{"num_key_value_heads": 8, "vocab_size": 1024, "norm_eps": 1e-05, "attn_scale": 0.177, "bias": "none", "tie_word_embeddings": false, "init": "uniform", "learning_rate": 0.00466}
Each number is 50 + 10 x the weight over its row's rms, rounded and kept within 0 to 99. Layers, rows and columns count from 0. The size before them is the row's rms in percent of the matrix's.

# layer 9 attention value, 256x256, rms 0.16, rows 0-21, columns 128-191
103:47 41 63 29 49 57 49 59 38 47 55 61 52 46 48 44 62 42 46 46 72 55 55 49 44 49 34 31 66 70 57 53 55 47 60 44 54 39 47 60 28 41 44 46 45 48 48 48 56 47 37 73 51 51 60 43 44 52 62 46 30 48 43 59
098:58 66 43 36 50 64 52 45 53 43 59 73 38 52 57 46 36 67 67 47 58 69 53 37 40 39 49 48 62 56 46 44 62 50 64 57 58 46 54 31 46 55 64 50 42 45 56 49 54 42 55 46 49 34 36 41 55 43 55 36 55 41 42 46
097:59 68 63 47 49 49 68 43 42 35 69 56 43 59 40 45 68 49 32 46 48 46 56 48 61 31 39 55 44 52 61 42 53 47 40 76 58 42 58 50 52 53 49 65 44 53 51 59 43 48 33 41 56 38 43 51 37 57 47 36 55 60 56 58
105:66 52 49 51 34 58 36 71 56 54 31 59 42 49 46 64 66 41 57 33 60 35 42 41 62 49 53 55 60 67 47 39 35 50 61 35 63 74 52 54 53 39 60 54 52 63 69 41 55 45 60 43 53 52 50 43 50 43 55 32 54 40 45 53
100:43 46 43 46 56 42 54 55 48 31 52 49 41 38 63 59 53 40 48 54 57 39 69 58 46 37 47 48 58 40 37 55 54 56 53 55 66 56 38 29 62 32 43 53 45 58 49 63 64 58 48 60 37 70 52 50 50 44 45 60 39 47 47 30
112:22 46 41 76 56 61 50 48 60 53 49 39 60 47 48 51 60 34 65 35 49 44 54 61 38 41 46 41 51 61 48 59 42 69 58 54 45 62 46 59 55 51 59 64 52 37 45 48 45 60 55 44 43 51 34 47 48 61 54 40 64 21 67 57
110:43 45 55 49 52 55 40 63 53 45 37 45 51 45 32 39 63 68 57 53 51 53 60 35 40 47 75 39 41 41 52 50 50 34 33 48 50 37 39 57 44 64 40 53 60 35 62 47 49 49 55 44 48 45 41 70 61 30 34 45 59 38 60 30
119:60 48 44 56 52 69 34 56 40 60 25 66 52 46 51 60 49 51 32 52 58 62 55 55 54 39 62 45 51 46 84 51 43 75 59 38 59 58 54 40 66 44 39 52 58 47 64 43 53 53 51 57 35 52 56 65 35 40 54 54 53 52 64 36
106:28 63 53 42 47 56 41 32 53 41 78 65 62 48 64 48 39 40 47 57 57 47 40 49 54 65 61 53 52 43 35 50 49 40 42 52 50 56 43 59 71 49 38 40 49 61 53 26 47 29 49 65 57 90 48 60 58 39 64 63 48 72 37 54
105:44 66 63 62 53 56 34 50 62 28 62 42 23 61 58 46 42 64 46 56 46 29 59 57 56 55 52 61 40 41 56 72 60 50 55 16 59 47 46 46 46 59 47 60 58 55 79 59 35 57 44 42 29 38 38 20 47 44 58 71 40 55 58 47
108:51 55 37 56 62 47 55 43 53 41 37 30 53 72 41 47 32 37 44 17 39 65 35 47 48 51 44 35 45 56 42 54 54 47 48 47 52 51 64 45 60 53 62 48 43 62 60 38 49 34 59 46 64 44 63 56 51 28 57 47 45 48 50 49
099:44 52 50 53 35 58 51 36 53 41 49 39 46 50 33 65 54 65 41 38 39 55 44 35 63 39 42 44 44 45 34 58 66 25 33 49 54 62 62 42 46 52 31 40 55 56 48 73 56 48 53 31 74 39 47 59 43 57 49 41 55 34 62 50
109:31 49 36 44 50 43 57 47 56 71 51 36 69 54 52 38 51 62 49 54 39 56 57 46 52 41 56 65 52 68 43 49 51 54 39 36 50 79 49 46 56 40 38 59 53 49 37 61 48 57 44 54 43 45 61 49 41 48 49 45 48 36 39 49
103:56 45 58 42 38 61 68 39 56 50 51 32 51 45 41 62 39 61 45 54 47 46 46 32 47 64 41 42 51 45 36 49 44 43 46 49 48 48 64 70 57 41 49 48 62 63 43 34 40 63 58 58 42 39 61 66 71 51 42 38 63 35 56 50
103:49 63 50 62 47 44 48 53 46 48 62 42 42 40 46 61 48 65 44 65 57 29 56 56 52 44 57 38 53 37 46 48 50 42 58 47 42 57 44 56 57 54 61 59 67 63 58 58 49 49 28 49 53 33 45 67 48 45 49 44 67 38 43 46
107:60 43 44 55 49 44 55 34 35 37 46 63 65 37 35 65 55 47 55 57 52 52 54 50 61 55 44 37 54 39 60 56 59 59 42 45 40 43 43 32 52 55 68 47 67 62 55 37 46 55 43 53 56 41 50 49 56 32 41 42 55 53 59 59
104:53 47 60 50 39 69 40 42 32 58 48 61 58 56 66 57 50 55 26 53 46 49 43 49 45 41 50 47 56 50 39 59 65 52 61 53 36 54 48 61 54 46 51 44 57 43 49 55 44 58 58 64 63 32 60 73 33 56 52 61 52 67 55 40
100:49 50 36 44 44 44 42 44 28 41 42 57 70 49 32 55 56 58 41 36 25 53 53 61 54 56 54 46 50 59 58 60 60 53 53 58 63 53 34 48 39 46 54 44 43 40 47 45 54 60 57 55 51 42 45 37 61 59 28 45 43 52 43 39
104:45 45 66 40 63 69 61 42 47 50 53 62 32 48 43 37 57 55 27 80 39 66 75 54 46 58 51 54 52 41 33 38 57 40 51 47 53 43 47 49 47 74 58 39 53 52 36 43 50 53 36 54 63 63 41 48 47 60 54 49 74 59 62 38
095:68 73 51 36 64 54 41 47 51 60 39 54 60 50 44 64 53 24 47 50 53 55 48 42 46 51 57 56 42 30 47 35 45 62 46 58 59 45 48 44 53 61 35 70 42 53 63 54 50 58 52 40 53 59 63 51 45 61 45 57 53 54 65 60
107:48 54 59 30 65 62 44 51 67 29 53 60 40 57 58 55 44 50 52 46 64 59 58 38 28 42 40 47 55 40 44 39 40 54 66 48 59 42 44 61 65 69 47 37 43 47 53 59 54 59 67 52 48 55 49 64 70 36 48 39 43 42 38 52
099:65 57 57 42 51 50 56 60 58 40 41 42 49 63 44 55 43 50 47 42 58 59 44 40 58 43 51 42 60 59 37 51 44 71 45 54 63 48 40 60 48 32 49 55 44 37 46 68 53 55 44 70 37 47 44 57 59 60 49 35 44 58 40 54